Each number is 500 + 40 x the weight over the matrix's rms, rounded and kept within 0 to 999. Layers, rows and columns count from 0. Numbers have three digits each.

# layer 2 MLP up, 896x256, rms 0.0551, rows 537-643, columns 64-127
439492522541594478476463486503444444533433493520443485426480530584519483467539464479437562471473434462411484556433490453553497498473437574454485486545518551516481503504497536535571530518536539
485527484512525494441448489510463512456462512513496518532490502500525476520503504461414509513482486539536498455473509486536546506482484504497485506424526452546508530524433491506463532496569566
480504470567505521470471516477412543543523531459558493504524528454458476507525590505483469547457457474539413515504500551514488466552509471509535531474566500517503523487482487518469507515545501
420506498496435490511541459434594531562477494445456517555441505451575473505563560499474472569462547494445460523500530448434493458486501479486512507517445499514494443518458462465470422569431486
474541472552485531508544501460488495523481602503585569480484576460542522505517424523499540451576540498512438563483509492521494496532523511442483506458541508491530455482497479490420512559506492
533590496478546553519510498536582488537532483466489506457520578498489588515553518511467463521479486495466509492480470554467503599511465545486488434498523515518552487448565625485450525501546495
462497557518484431592517477511508487515481364525531512429530480441549563494558432496543461567431516462526445538491523521542493468416475510461475501485507511514535437565508492554555509428488519
515511548463550463458467521429445488550576529451576518544529441554465458520519485514502526591491491496521533423539492528598466524523506492508519548530534461490485439482540439472464437489553453
474556505467550526576519503454479534524488562483521497527446456481434443451490500516404460476586524459462504535477515479484528549476512506523610522510455430476443456495548535552495532472451477
470499479507487512486522482462547557517485523474499475492462504518510487437503507496513502470527501449474539501497478490472487516532532540498526502490549458516483497538421493523522452525549524
502517465505511423469492431444571488499463473509455523467515541427536453427592445462516485556535573479606523515522556507455499506445514465483488570496493482496481483517465527555603499436468508
470498466528483505449511422440450411516478453517528471506490466565524491539528462540572517529563469445468452548481536508506514532519507496523510518455444542576528555519505483523539482482491526
561442502453539502472531453489493538519513496502584550487485465477614504424482385539514417460572511480558425544558494492482549597493467443535515474471613507564475389524510592498532448580467467
482487516431429470500440509546577538491520562534515404529544631530488429529498504491503462530476541468480523541480555524506503474435550531450461528534495443527392467492455517545515557444426543
527466486563475482549509501470458468512483553480467522578606469484532492515539495617485505567522481499456445531548449481543487492498449460500418449446522575533517517490447556582458471427540468
537527471401493432482485512550525489469544460492487493486496569498511536520443429589455518532519415484538499441429524514494514502533508490567457498463448505515442514506537471626513551510455463
504504502443545561508523455441538483520467515551488510481463505590503425541457476507463487514566423481548434472532553501519499508524478482520437485450482524453490576520471482514460436550523473
448467499486497415523503526462575533482522511554435508558491521521506552504533467531515540464474458560501541543495499495586477520488423462501565493503467439521502485488466506535549495614470533
519499475531555550477419549547426527431592520456504584516455554469530463517522505435437502532497522553472508500520427500460536581481537469463452447472566494492497530520513396529488471468551482
497494525450480540539565516502557521514485458506504451532558469536483486445530489492587549426515546490581489587491474539484485513532521534470543472468503552536519505486476522566560499550525544
578507478514567506491505513539507472502538511591508508528578544456483507539544469451499574504539464416528477495467487544498561530476500551513453542525517472517427471444500468533448564408490471
490511508521446499530491484567503473440497426511493570506508466489521478593508505477502534473516526433509479532463451482460466561517497479488467470474473501496566504480518486499559536491519508
484443475485457486560456524550491460485559522519500492555506537459460526470444530558489531524544462495556527538483471533537488457508413553532494493422572480448498520493488495424527558521540514
483491535475509538433503505503502480499562556474472466489410520527422410429482454432435535527523479459500518466481466544423484458544493554448560528516579491531562505497566509472462568504438510
523479395515533482492552504561451495538552476435502509453548509466551465524444464472508469465550514571494495453468432555538522467511426545560470511512429523550486508541551527509522494488508501
549538523515554522577490460442474457494542536517507508493491534541529570489524381451553570455383490438490569533491480523507550553496563509498432467487507487462449489497469497429493442519464606
561474530482473516527553476460458560487529510508558480455499621454517460540549493510524478439514518503512523531576510528508548504444508540564512534565512507436488501451420420482430506532536495
445498473478465490455527473440493514555550537409531466498471511541505495450496543515521488519465524520456553472436521518494502487507495486455495515477502456454515468482473513483445456504534532
515540460567531515569531556504553500469491549501509556369465494521567516518490498559519516558477464410450495577486455454528466548523482489516550499432441505599502436470501505588488476508396513
543499515512486488503545424487491510464539439449414537520501566522587482503581559522452524515511397475496433537483470533507506440530538508441545452514504562394482458441507543518531544482505544
456458440408541532480476506471480476509458553522513465490544531443492502497571519475392481545527489514470454511484416510501451478503509478567505494506460482528480543516472565541497493476495504
441519489478520346593529519592555549488490460481465504533446477495493493528472526437589404544579467523516505522483524478508441544512519547495512444494421548540533519534554520546522467491497530
499493522500521485498570507448501455464532522493513488531447458471553510495447515532453469569550478548513461488537537487442567484567564475499517452460580441496539492567445511519537526531459509
505488461506474469502431514493509452497477499438458439533475466563514535490498523572462535500509555548539504516475489499549531452507497450482433509565515512473462483565450612492542540466483503
513500529524469542489482547452531464501507499595550468479461539533490464535540546490451532490471498514561426485462412514527533481515536571548496489458497460529559456502499412467520549552526469
545525540464461510532488586485473488514496451487446501528433506515510508431476465464485484510459533532433472473504527456524475436532482449443516521494524513463471551468474514499473469455501526
527502478496478521473507489474447522541462561510469515542483496449489529439539586502481447614496523487520505478563472491450442515399534479490454437498488557477530545512461482514484445480525544
421482513513501469551481439453539525510537531551432513446498616562536489582512561507474503481475458495493516453542452541505451527489518537576503474465483539524456484518468475562531530498556496
563479494500422449547489491459375508488489442497486475529512373516492496512439562519454494541498516403494523467461546461492518500502541560507510517433477492524555542539521547507464449464459543
494513479509459559428515486489486553478481539481404488496492445516571524531566526473550575470467559514472549493439465504498549512516463481490536462507431575448498474485502524500511488527473481
518497430474512542484435522565582526496443522483533485459520502468495476491443547508535541483530512577523538501552565560504598543577519550530483549447492479519486477489440585529500500491469483
498540464451529543464497515472496459497489452512504508567509498507511495462511493580546572526450520455511605494539440491522475505548529506472451549521492510513525482395574539528555499541445461
487474552460512438453433420501500542458502480506491529558452564530514487577521542470461514462447536472577572466531516484529475467441502512525527507500543496513411506482512449516435479476497530
416512537480455387517443538572515479487530527545497464513442504486470461469525551516517442553476464555498468525483480449479478490510450599508488481508513493509494484488501515513476564505502482
458547485471503542577545459446502505507532480528563507546440487542518467489511494517497518495475514514546536493495539520542520469446506473503446518519492446509458450595473510490547562555516494
491480493526482448542504528506525466508527504465469516558416515529414509528472493503506495521473514490450578445442511470542574506545537522434526512475554493556490518463481543529636507489512496
432510522447537538397475489515520522425432413505480562458457475540555547463478507533495520480481523466542559470471485576522475510496442503534439430450459469496444553409519523523464474499499426
430491497496566520498471546464493458538521451434507529523529508500492547459441508504498489530543520493499565452524475546419485539481547498469435526524491533452496483471562524515507510444489516
436497508604484518497501579512507508420484504403489472488534488551545469479521513477482565495541487426452553524471525416483559512541519541465485486496493526523466494532522546503488523480498518
529489490514477536520520575497463457550593500445496473390482456504505504545548532493473515461534464513528470501484536505562500507460426538521460543486466550476453496550499501497555477490456493
488465475569541500516439511500539490457520535472529510478460581477507466485424462509457511496554462492501575495491464530475470540511478494486425500513555539542524509503475421573560493452516436
466464488565486494534464474465488500401546518475535453504449459561507506465404580530488505543479592548510500545447431508480578549550427508522478436493455550568505467526498491480451540454527411
494470553487444532503452461495596490523486456491467429543380571541549471445483496521475492555438556472445463526476458499529532443486452495502471470527627473554519446464410460498503477484484473
474466484482504475526520527472442515538498510550561534484468478562541399501555477528405511569538489454499481473495513382504519533545466581560514506506499548539504513486469509472500442521467512
506516466477526434565501510423494467511555493504484566436522531564519479517590514512432506519537513525442418454592479526458470550428521557571458559466520528434475544565511506477424496535502436
554495480505517565533568433528534514529509492453465511498461435446490522456509512470497524505534511466545464460529484492586514428473503510484491508584529526513493502513447476518509576513527437
460489548452527494426498450534566534470547498479477503499470519481522480505592526467496449554516483486481560500544497527483511518449498458511453499461498515446507525545468530494472497444486518
495551484512521476533517599546594440475485491463529521503484485527511526413468473494471525424505496491477548519534501500495527577491542574457461413482475436561509544530460510451516514507433511
501449509527529490519502497530602525543495519542537506549492506468523518517426522551463485458497539494503468508507485462459556484473543479485505522479476469542517514493511448571471521454507454
458468504493467534527537496467522533440524525521496566419549453466553519512491543542484480453505502518516445546493491497468545471458423567555474492504504466486522521519432535557482443516517498
497524519491508523541514562489598536497513459446500453498504487457484541539604547430534521468481561508554526474420499538506557437450478426504462436612505488459471537474517517433549502514454506
493475514513533523511476507550506504494507486551510490511498494462517469451539523489455498526566453490514457604470532502457487425473575477492540438423456512473455491442452565539508485401491462
504516466444519548516478518473451478526486446495444510528473479486514492539505455509530481546465535514532459502541461591428475484522553519513537481482475508484471517502483496485490495518447550
522500483440481504611427440472490486454537440467480418531534545483482485447499490460529470442480596529505510506469530486556513455520485491520482540493563542520474451504557471533478500540450502
453482454530500466465473480467462448516534523517432542534547515530525514429533519532487507470548542499533486444538449515518503503474476477478424546518584487553509533515540450451522490563468481
537511502511489520491528518470475502516527483512444487485442570462596482445533474547466546412522558523528381455543472544563507487520479464553499516449527520480556506439519498581461407508471531
474480551526447466442474454433497474538481520506515427528476468527548514532482539552497565600517529517490521476524475535493490524490481563468450544499412531464531449564486544509423492539490492
404571534547463476579551409523566481535529472562549550486562501535443492443512533522549443505516517524506482529525457481449513474501466498503447446488455558479583448498488538486482505523476491
505521470477448529472446518486492512442493474546463532454512451499538577505444528440507477518502461504539579468506535531499460488514531521472456475496523475524469592550467452486445471420546509
482463422511494469498459513531503533463492494510556439471482476517484561536512512486494491557519437473485493478464461438503485492551516542536460485517585465521520459579519519510504535444464462
487434521518505527499525480520528468517433524565464467565491516590465516507540486528458497498439471412500492503531434484524474492492451492457507473537448496504562486516536503448455514429524509
574551500504474571524571505420526466539465560540558478524532476516486558496485535520502523487468467542525531479502439484485492526528523505478451471457491487541484466502547496507477462436463539
451483498496497518575575492480468616499474431479522510467512518488554407433520507454426496547556500521522555456574486480516455482536448547494519527543465489529497487462464497479566543505447532
488520507449549518477475480495466511495528487447492516482499540566466497515469588504445489580430484484526449499467501456512487517494447561463439499471422455502526461436505475443407500436589505
554421454490538512535497454562540429573459482514494516538566477496507504431481521464510484464532560507478533477511522518478487461460500522514460451474496505551490591447511438541451476498454526
495484511505511544448514493473460525431520522430462466458501507461463461482518537533486529495427529456565494541520441539511551485553490544525513490483527535570493555533518528482508469525493472
454468419491486545487463476464592475527487530523441457429497519433553528483472520476487518533454494537455495441463474459574435468509495452544493478512502515490480506449528517568486490513408483
452538417447466429566467470434526474530485491564520516511555450558491529495482433452523522577494498438545568551420484458581504521512539515468437564450481477518440515525550484541574535540550483
532510470479556453477519533541489424530445504517532535568483489509502520478516464498468463448500488513450513484501505502427440464566472478425490462462529539575478508536485494502491525561502553
492465537576502458560489535501440483436496532531544505644392512501518480504575457476536546510583489460472469507480551540461513483540445443498476551509450487507469516542472598519511479445500526
532537508488565530473423489455456481543443538463462485520468598495500451481452580544534476498490535445444520595468499456537516499507529515528465522533442486590528510453440493511454501516462462
413490472540472458422465490438493503505512548529505458524505501540518455547453522601515481500492474418490495587551457490453563569484459555522480530406486492477515501462516408539503516523527452
594536506489499495468502505551516447491452441519426469448427495501478533496648469542456409448513477545463526456454578567512521521506525490513484476412540444493492540516593520530510549487446552
457494476496479442415454452472534533462501560547532517520505534594487523465514446498512523589493481501519572552474537499523489467481517434506443503479499461513520517447546503490466486547462485
521494531479467449556516540517509434472514534473514526505488514505476548514462473432489522519553518456530546516543443552559454520480478480475499497460518547500460459458506496551521507539481470
502462548483537483429526493438490509498488532486556445387575586509501485405632589449433448522496502494575369383608521476493401472500467465541485432590489493423507504518511489618553449494570551
467461538493537565493494491415513549499470624464532532479441541464532510477483565509475461501441567488515510426503472471545433492510526560522514423525506365528523577509551541465527498576508553
452470451488456441489534504458473509432483554520521494540467425554542492527537503496502458482510489460501532487477541465510443509494477457479548517478483535470493570503503513570430477461503500
553550512442459443485459473525519492487458495475461488457551462496523518558512436523482509522504448515484549468556402574441509562528485517496485528476563467526478465463465473567559486588621475
517466412494501514459519486453572536517420497465537459425526462485490525516572533491455453503536579503568533511543557464550519507534529441475464499490434482472503480466435527443483518456489516
516508492460456461522487516502505550495479413449509467512508517436476526459523519487455533462508449519490464492464450497489442469528445455542516492470497491495451516534496522525494481462477500
498498456484515534449505542509444522486524481468506532574536496557445471575511558541513548455550560462542494506467478531489537433538540524421564397546494576422511551515469483519562470458491469
475446540479520498509471498546539451514548570493498430494444528514535486436469456522434482490488440539586501541512557471499561506460502461497479528401487518513465531527430435462617354509490491
531505511499519510480456468471528455484572481489523524527486523444549501490616450556483540534461450482492523399553458496503533537497444454573438562522471506514509513479568495468504473501434454
542523508478540462524509497578511492465456548496540492562524504510456438545535568578503522510518481455519422417511512477515523504459428505552529448496516501512501489508558576521500466556539505
535487494567454435475498448524487506467476527534471527438493538494436519466515449595500440537573541521486443508552459455463520501500529524542567567538516485421464492425411521433488584395523457
465439505506536460570477531489589483463475592469601488497433560524527388544489523529450454496494544534521468538492530462519542557510526542504550473511461483554567505539506526524558452493460509
548500433541515497549499461531483491512551474505517540586505485452525495479479486534506465552530498490503557478496456476524454479505546519477436495503494507441488495497567471529477550500655508
532473457578522513442461451498498508487570444542500483568499512564517496533506490486438517530453517525437485510488528431484398561514471441433514528470490481515452489512464526535503557427498433
484533466470514442576512553555570473481441473457554455479502484582492527508499587478482499545556460511550518505488423551475544452558528507500509463575523509536553497515559501442496501474516463
484487520534487496492472576547504464589528525478440420521461510502513480485522482471464546482465509515461504514516499433450441539479501447505494504502455516470470520513535537521432484523535494
540548469521598474500467494574474522602455449527473548489516517455477498505438481479560473559509495440498510500481503533453469561483507490515421477421447440522527451481478477525428491508462520
494495568463532515514467551532453505476420476478519499539432533457499502534483531471477479555518566498540513448487466490480503526473491536529502470513477507535465506471501502430421491572469546
469465455530508461489454534524538446494501488546475545516556455445542482561516502454487457530472475475463461517466494513556540474558467498443465520504498490519533526484457467542556506471502514
463526508613460455543517486528485493519491482537545548545426548484518524544481474533480491520515455464497509486478520499501567484494543555522495475447486457516520528452491543614410464526500483
490492609505475532521436551464505522538540493555458478454476548492539552490497490472520457522518475492515496516472502509557524471542449546572454548404528451533483487552479524487505522438565481
551464534484496517570446512468528441462478512462484520530524493466461431545470390505497543471527465507436469438516495522538531560570534450539439466472512454540471435485546504497481543551491503
# layer 2 MLP down (transposed), 896x256, rms 0.05, rows 537-643, columns 64-127
475493424488464480521512538437533451519522500523514396542524483497525490503525549532450502541543558487552555527582518589481450530452476541518527505494523502509445482395477520434514524460528511
533451428490502506506522496476544511475487495498451494546527481487512521575509501459482504468529602516548550497530479561488462480496562498534550537531473507532445530510494522506449467440472427
503497549498572550458459453523486460490488382506477504434479467465495564510469437470475452504515472504495506514486470531473509434475508508483476509545482460493426541499465489483492539495409563
444500424514459514525480398517535464469459451497527513461511455487483472440417509539490471495616518513567491521459531454496510486496499580611460522528517521496501510541401424542538524419540584
495491451500448455495487414537515416461545452514512526558459480464515493532495500495463467500562576519545507482461473433490413522530505512475495522539568446460487523459511486460520520476554537
503492486459515578544512535466493498478529493458443473582447516525568482509555555498448558534472496494457501431567533525385486573527434494506466516497574533547480539454479547505530458539507468
449447513526434432502418433524478453493590533593420478462492534525565506476570495510496459492471448502490539553476509549502425501488453582569476453523516540470475469522516559579467398449509509
450555485485533507540520553535349502473480518534538520584572508509542536534474493433594471557413515505557533497471473483485469489477484498487559549510473500483502613512506490524554497527498514
522439552529413482512508453511466538430557417548458530503550529507448471479506530558593556507521479577532628445469558452534502455451514543524399449490522503514571508546504471519510584535555522
493517499517516485578460497523523417540465512477542535471472554484540501549520482521553440468399518524491507448492497475416489457508458550471528580484441474539515538564484537530537533569500482
486484449482447467498592546493486515500502561519455562534579552456540446499499469484432500517507498540514485504533477473489500511501595492482495534536487460476482439435617513368508440579511478
489435521532495496466478519453445413455519541496498426389423483514487500514502502507540457547507491544502577560521517537506568579548508473525529467514466483475546550496413523502486506467494458
548463491509526543519556486502553484491476435510518516434570485484479516459577486559469528446521464443420581489531564485499493433528525484455477519534458480491414528492486446484440523490433522
466491477428460471569489547561607427480466526479513489485517495523599495444562451535469389491549490542492500581492452561513495473452471537432396528568590480536455480545527545524425493361492466
464481533574481519511517464462463506524540518527467565498459465519454484569452543458547426442488498466534514471515562435573453515478514536474586499487524525508534441470503514444512490562511494
492506508455493494555484489487512427497508491569516549490496453489454493468578542509501493494510537482524496504565425450459512527457458438504506474488502522437468491489459547456517553526442480
462501458534500528512563521440523432497517415494503494504489468462464447527493467467493578392462551468496498528392451479441515496512535532498550532566473504513453509495499534495487524545497485
556485503513513519449469420439510509565499527489470523462493511575585612551506470448508488504540552527497493495468381519447468506507459510508492525530449505472521505403511518509454499550477467
580522511506444433518603513426529506509403445514489517540459434455511544430537504489526567512364481500512478442435461495535492539488494502509427531513396460620537490545561563474473474555522446
523575456526491407553540550495493501456425441478483509523484541532456449498459480580509483480463489496487465553462433564530459475525484554477465519427448447506507507489444499593484531476498469
506469494444510523504475489446519563502440526426461570521581430525562478557522488477503485519463506486531462523583464478527485494470529443462439516491478534554500447521506517486523473482578528
493439567494475546434489499492516564605453516517568403457562473413425499462487427521527573463468440503480483487562524513502555474509477501559596543525486423539514496490478492495567525495456509
530538469549517507501504483542546480462581504569517461462498519507541494512518518472481504507516476492568540532425514516517535524459476531519452506387449546500428451478498510523511484540538429
429581533534511591502416570517520506521567488527466514547491508465436530460466443443458514490566504399547515438519530407518498472558525557533464527501507510492485552467503454514502506476466522
506455472459584536414559523509434525486493450483451513532510476450546513506518493514476475458622416499480559510456518529562535429456517462527552466531488529414496517568518517489548507495531485
510536527482526523562490509474609442503524455428529486465457471501545487525477516469492465556483471484465523531460581498493595521474544535494414548493519412440497501487421434488517489534516447
583443422553468555600481485473547389531463538572505515472542479503521462496439520450452461561477509513478517595458501529544485480476517468545533580473624493550575509492498515491514546458562472
531562547521534494465520563537494499477484506511595536542468498448444485526474492507555524465505472555466383432554502471502563548541418448531528512472487502541457449471518461500468523577546480
513430453547526472508466568501537486498472461594491484475451521500518471434502565404562503521551505489477447566493539452445485447561522439544488555477472529461541467497497464498483472480541516
478573421468498464532466458509506510468503446510498445474488540514580499486464528454448525469524526542520476452489508490507454516521454525530553521437501497489527501384507550535481515544574478
503499455451560506569503478477564482419409494525532453522515472511469496462461520482559497465543481501511543489506503466533477454543497492455511494532446608502582459549504462507526549430492527
516498509542525476540519494536538560560598503535535512496501506472559467489503509503457489395498503496502526421483470485470506504576508522542470474526513444455495492540467470517525589531461466
548463498516516479387554497504482517438493478426614524475474481564484515488461507536512519502501495578514443453496513494454437503502465540459464511526523466485510440480566464457452551504518585
486509482522481480534504503499533503552515535474536458548516439488512527540429514437429536512511516503477399453459489475539539454464428522450571502476515518498460493507527507522496514481490549
582558429533448526436506505548519500453469482489517475478491475461409508508460484551496508428499450475501537484466533446544483457531501504469495515599477488523501512483465516483494465520497497
504473510557527580509483484529533477461497558510425585412412482550519454488504544424401527490511485570559484504539441550462549508543518550515532487519488507500554543528498452510468523555465469
458514505499501570425454548481457562441556533519495491489525538465493483568592421518491484491462492475504591457559531531493467564474519423569509532397534481523505423515450477503543505485494547
515494502500545455451514507481548514532507446467521467513546468501465494497482481525568496507500464503504423537531464392493488426486494512435471467472471513486529505532499548498467465471470415
468533511527534535426542499543465609499494537507482566466515519396506501498515501453527518547512519509466547523547503521499474438485553471508504471604547542507462545425452530522448483566501550
526557518426510512555542487506549460477522483509495532586500569532503498534521554479452437409471492489522450460514526490473525510496521439465516541536453525574483477486510453564514477489452475
456480559532436486506569434508552481517494539524519567565495488476573551486560537500510546461465460476424499502503529503397490497448516465480482484507517462473474482547524389457511436495508458
471498474477479519469460502458482474500479519486522460513499458471554520496597509503478552628478490459447496454542546474469460517394468551482507483585468545481497509478523474514498478503458403
522515461495550497526537519472496500513491548552544476484444559425500534510530481462509455439537527547443447501525525601571518506582490493521478508515506552514456510434500466460481485546578499
568489528464471509464509472493508477506454462451481528463468477488530452518551527526438467462479524461466544502471538503477495502570554490508477490509512512473478486500431506459518554479518505
507487509449484400518504526523533484473544445513424513471542515495494579511538511529480510442493567517456508536507467460526484509576522475529501486450568506458463530510536537536474567497505579
495503500500441555441514457510483502401506520507543512423547559550540408533463530516468461497541505522497555486465462485472496473503509516484426568510455534500463494555423463478415526523545492
553502482483491524529526489533479429534547503533370552481489492612602512456438533522497495510510525517546565512365473465572510449605472514513554508535417499528515453459453489567525454488485518
493531526514504539556455473533481472537497489590505566494475520490504512499494471541524515447454526528534513517542475419515548515436444454578642495547521491514522478571498514528404443521444524
497506549498508526502483553552533466478499575503492454477445495481553536561504484487520486463462548537494583513519445579569487483472535467502459503485510514459509481383463484516443516503570522
558511549500464495504523503518521547593513480539530480558489496425437468523513495425571490400403534534486520524528479422528627607445467514575513461493603504525528514419497479576546510421428437
492511490503488490517531466505473530537462450499476459528522437507518523510514549486515544526461536467527424425498577514547575501511510451423547525547414457499505504567525574505515511524553511
509506454609604608513455493482541468454533491494585532410545455552468520491547540459508537553471495499443511514447480548444505485509574514446480499465526536522526467518484473532450510473473418
531535419522429505552489511560549464478531458531555559493530469515553498514484499529508525492515506460479544559476483532481398461458593463482538583459441496456433542519527571534529530490522424
487507471455498492473491505477539520485570495496483518562525489491499469560435497521506432527522473469487492513487526436608369516552484518542445469477482513558506536523503541507448412443512528
491505466509481463458509500504493441535568528493580467536513518481521476467426532509480524503474462505580412508499472507530578472480511571543594518528525486444455528506480495533441528537501506
480486420495471474556467463479485458501499455482430465518479445482490506508505506458519504581486452543504467525491529480479515516527562556555499528495462531549501512471498491409523482548560524
564480512469530479546540409574485473493491523489444548522426474484450482469463489474518472489501480547410468497458513449494606513491422444443545474506501447561506485498538507398524475466542538
528513455522625507551532498546560479516451485522464459569512544529494508483485509519553426427556556483491557508457569446539423518521550478523488575556535563511555513577541490451547533583515501
523507460432556456543600498525440475418460502454585506484562492510539487538473551554483460550511472504496485506462475477518523468488476510480499501547492467465515456472521528474474493494511510
502485541417581536558530568541510548528554545479482478498515530520503502535497446463509518517443539460563502464437408446484501428498512501431518589500537441404484558480534478494555552562491518
489443526441564445491541528531468481547533515530476533509493567532453528533501490592513503492487503435531437529455515516449440479593509562481478482509592509394493496523568515502448510436454486
495478550473466533526555463477486493476479543523460501499488443539460543587506552490535447458449502491450491527483508515540459504482447504473528454483500547547543411541524468472469496421605480
547593500492479435527525467466493493481538577509499544531475452435479458543491474511522538473469495529532553499491459493500556550474500403489545504482431521524474523501536486531504520534465532
458504453479499562551421474520545527551555513585426497529467571542498569443535487464506436499530557495517509494499490535533459551467529541636508422485542493485517464392497545516592474560527551
490454501428493582475500456555433436528526500463477523456535546539541492485545508477511476468453519514509571559484518482516506530457551467536510487480470528506523523423493451605466514544514598
511488532529569357495568528569553486554591504527383459423629490519517510447489527534446460496468488492507498473525425387481485504530483510490522464428522422497438529439579484486470426469487593
490422431500519429463577481578470506542489508468489511497498461578464470535460529454536470576474508484479500443483502465462565457453455456483481444510471513509520501485554523565543552445527612
523413450553493453532509542524455445587475506470533470544476516481581548583457471481465504422521465444542502439542524532509476508539516507461472496486501525500427433472537446523501468496541545
502509503491537509442537467568510491484448534511613495539577494503506531506512504461506478506527473466412449518545513504529515461478548501518546492593476508498501495510491515542507501499525507
519547546478512558445550493502471508490513457531487457458451518474581462452556480525530527514451491489511549485481470488494479470528537411437514460503492516530498480522485559502521475537507547
473477476506507439496469477478479504481569546484556551438524537443518479476490474512509440499552536560524475456489512522464482438501555559512514502467561485485446518515492491532565486580585541
515518505504497478501531525514511553500541509534501570462524528538493442493527448493478464418565529520539481470514495534519533554491496578528463561500507467499510510489454506479554555482548546
555465448462490498499454548467545529427567620514448451489449376446507522445440487504483435490541462479482395497507527586456443510545535458489498420512527512486495491516458540552503515490533448
489471470468527543467523508527510473554555513544427474521539441451492556514504451468571489503451572526476543513487472593555495508452437435539542542508515515558484528475532476536496479482468527
440511523559502553486522480517539466456503458546547515462568475466518568576528548477481502437527457462524465494523525416539519517525487546438469506523434525479536521520492487502441550533494406
467481419487493549539512383463523444522517535518588508544470514552562462434492499442521511449439457528523516521438512544478523492481512541523540422495463535474513525456512430461480500444491468
525453544567501517414518507487509493478489498475540530504600495400417466553574530526529589440490535465514494536564505525528554551545502573519494538528506461495492531453542473519486499488528537
497508537505501513489530506489441526482438419511518519498449526501512531463569519531504544497475473565489464502493606568461574512492513473504540556482542536424553516541461510405494535458496507
496479487484517484478486468501463501490479442478525508539459596462459497507491518476536487516479506434513557538501450549434501567450515570584491574528482450423479501493505513561560517447499459
510486494501553446532470482500489458567482523413492466497493442536500513455511502539506447527553482445524519486517525501502495525563506463532515569533487507477512473456492531577472585552504456
454492494524477486501498574438553442486481476468597508544489478559520517452494452525539493558430475492501570475506513486518513569569503499463501504539518468524548480466451468522512516416502465
559531541443540534491417459547520506493470464554490522450513493453521491520536462485518569486546538552531495486480486512527507505473562419492505467562520428511473537481501527523517452491546492
427454434471477579418525526460552513491382495536502478581519467492494476469473453449489477458408527532515491564503498434500458484509449549514419527439490501416495420450540468483481533487580453
564469523550515513479528487520557478435540488458510458474525555508500477477416516493531465462470445516435454524477480501522515428518454505537548516486488472497518532446415518516498543451524467
471482520486554494520537498483460458454490498527489487438506449477415471410444489511472520472516497482429504462462498528495492503514504455528506506535531627460519521513511441544519594526447549
515409467579583468443557486450443539440501516523502537444527571486430518506543561471491415517499474583535452515536476471490415510531452516415437461521419466395550558476563430514570417504552519
576555570465467501468522520493471541529545559470508555514518458467518509534523530507500531473517480505506411515423499513551465517575596481472456547555457452588492531502540487501432505495478566
542487468504495457484524427516514518463541505475508534498514518451497537453493582541532447404542451497462473569482514509539534481525513498555482509520535535529582484577533553520525469511548498
559534535571576542504545519465471488557416580511391560505432503450585446539484520524495491463519488575546494483500557535505506463523446494441500463475454470473490496439529513551504521494496441
418521455551539465446506540552511521445486486527480524547478478439371535559480475519482520521476496499502526452554478485498494496542472576567554501480501494448517491576480540439557479517518432
490456467517410488492537458591482462471457565432571506507455490536530479489439510467514561486536538566486506565580482505502528464439488519522457498525452547542520535496423465526499527511487467
447522515515462472502526497547459503551521484551541468509541498496553589442486481485485562505497511479553377542488485496431537521485422503475537420407412479538581507508560503493571471531477510
581494483478479537520541475471538497421515542533431420509528437399398500530546458527453425510475558508564531558566416527468419471536570464476420421476513558510463554484461556418496417523519441
431455518551477504469492459497460467474501380557513527524466520428455497493526490472551475467511507494469518503484570428538595414511447511525454531520484459502462516517581462479528461517482470
518503538523528489492540457441522500532500517522420526509537550462540529453536435455484466490517572475432499511475532559473490511521537508517472490499503495520474551502484457479511464495441473
467537463522529560538516535478480544491537444520537503544495461537533523479547472469498429494470503554502540471516499509464495461492539586490515464490559508441528543459551531520488459493506510
494477527531542506523557421502475529535441488542513471398444507490463511530482568522523511471480396506566468493494492474494523476503510521460529529501510557530511515517540508539552484504441510
495441495461515530477482524520536496459405524507460522461542468558564536460523493445495467519453562516442561537492514536502475491455529442503499520524513465515460536528492492477561464491454465
451426474517459504459526574494515435537459441514564465583478455444482451438440495555486484532439440480524531531526569539512472498545452473513513445575447501486503498500522493513564521516481467
495500499526512594486473459563442516571460569554463442513489508502461532578503544500498448523577469462539558565610482504515534346534508556454468469454452489476568583567446506503511519511475516
502507517491461514506515477443512504440512488492499531501563464495478472545448510496547470539540547524555477495534487570482476519453493509498435470489532465545497477548421419474530527506498587
466465508518477532542497514555529464440514513535546561430444509511518444569495535496474468557500501559497422507469437552597412449497465481500522499545515518450445502484493451476549423584491476
441505513445531514524496525465571602498514554432482464531495534503571516492532498534435488473488477530493579490566493580506497512494537504490502502520568456590484502550536485505428481516482518
534512430545519551473498464496463554487570502516500527504420458517456518444472521541474489506520510523528558526470469517467493445485546463537475518440503531505500504501468486484415409480515509
492495443399505600508495509541514544452463615488535458449556434501528539451548457449497496539515441514490467472507457434535561496515521470612534469563482517461492496489524479505507488476500499
506471468461537498469588508513549522494426490429536502548518513491462478606519522554546550554509496474471498526485465512454495536473532539495518458546493439468485548455440533494557461483536524
409562425460498513532532517478500519476497588544508468526543551474553448454519483537479501464418507525535565520547489381501540514517499530490559491544491460451498556620483508604444453491407470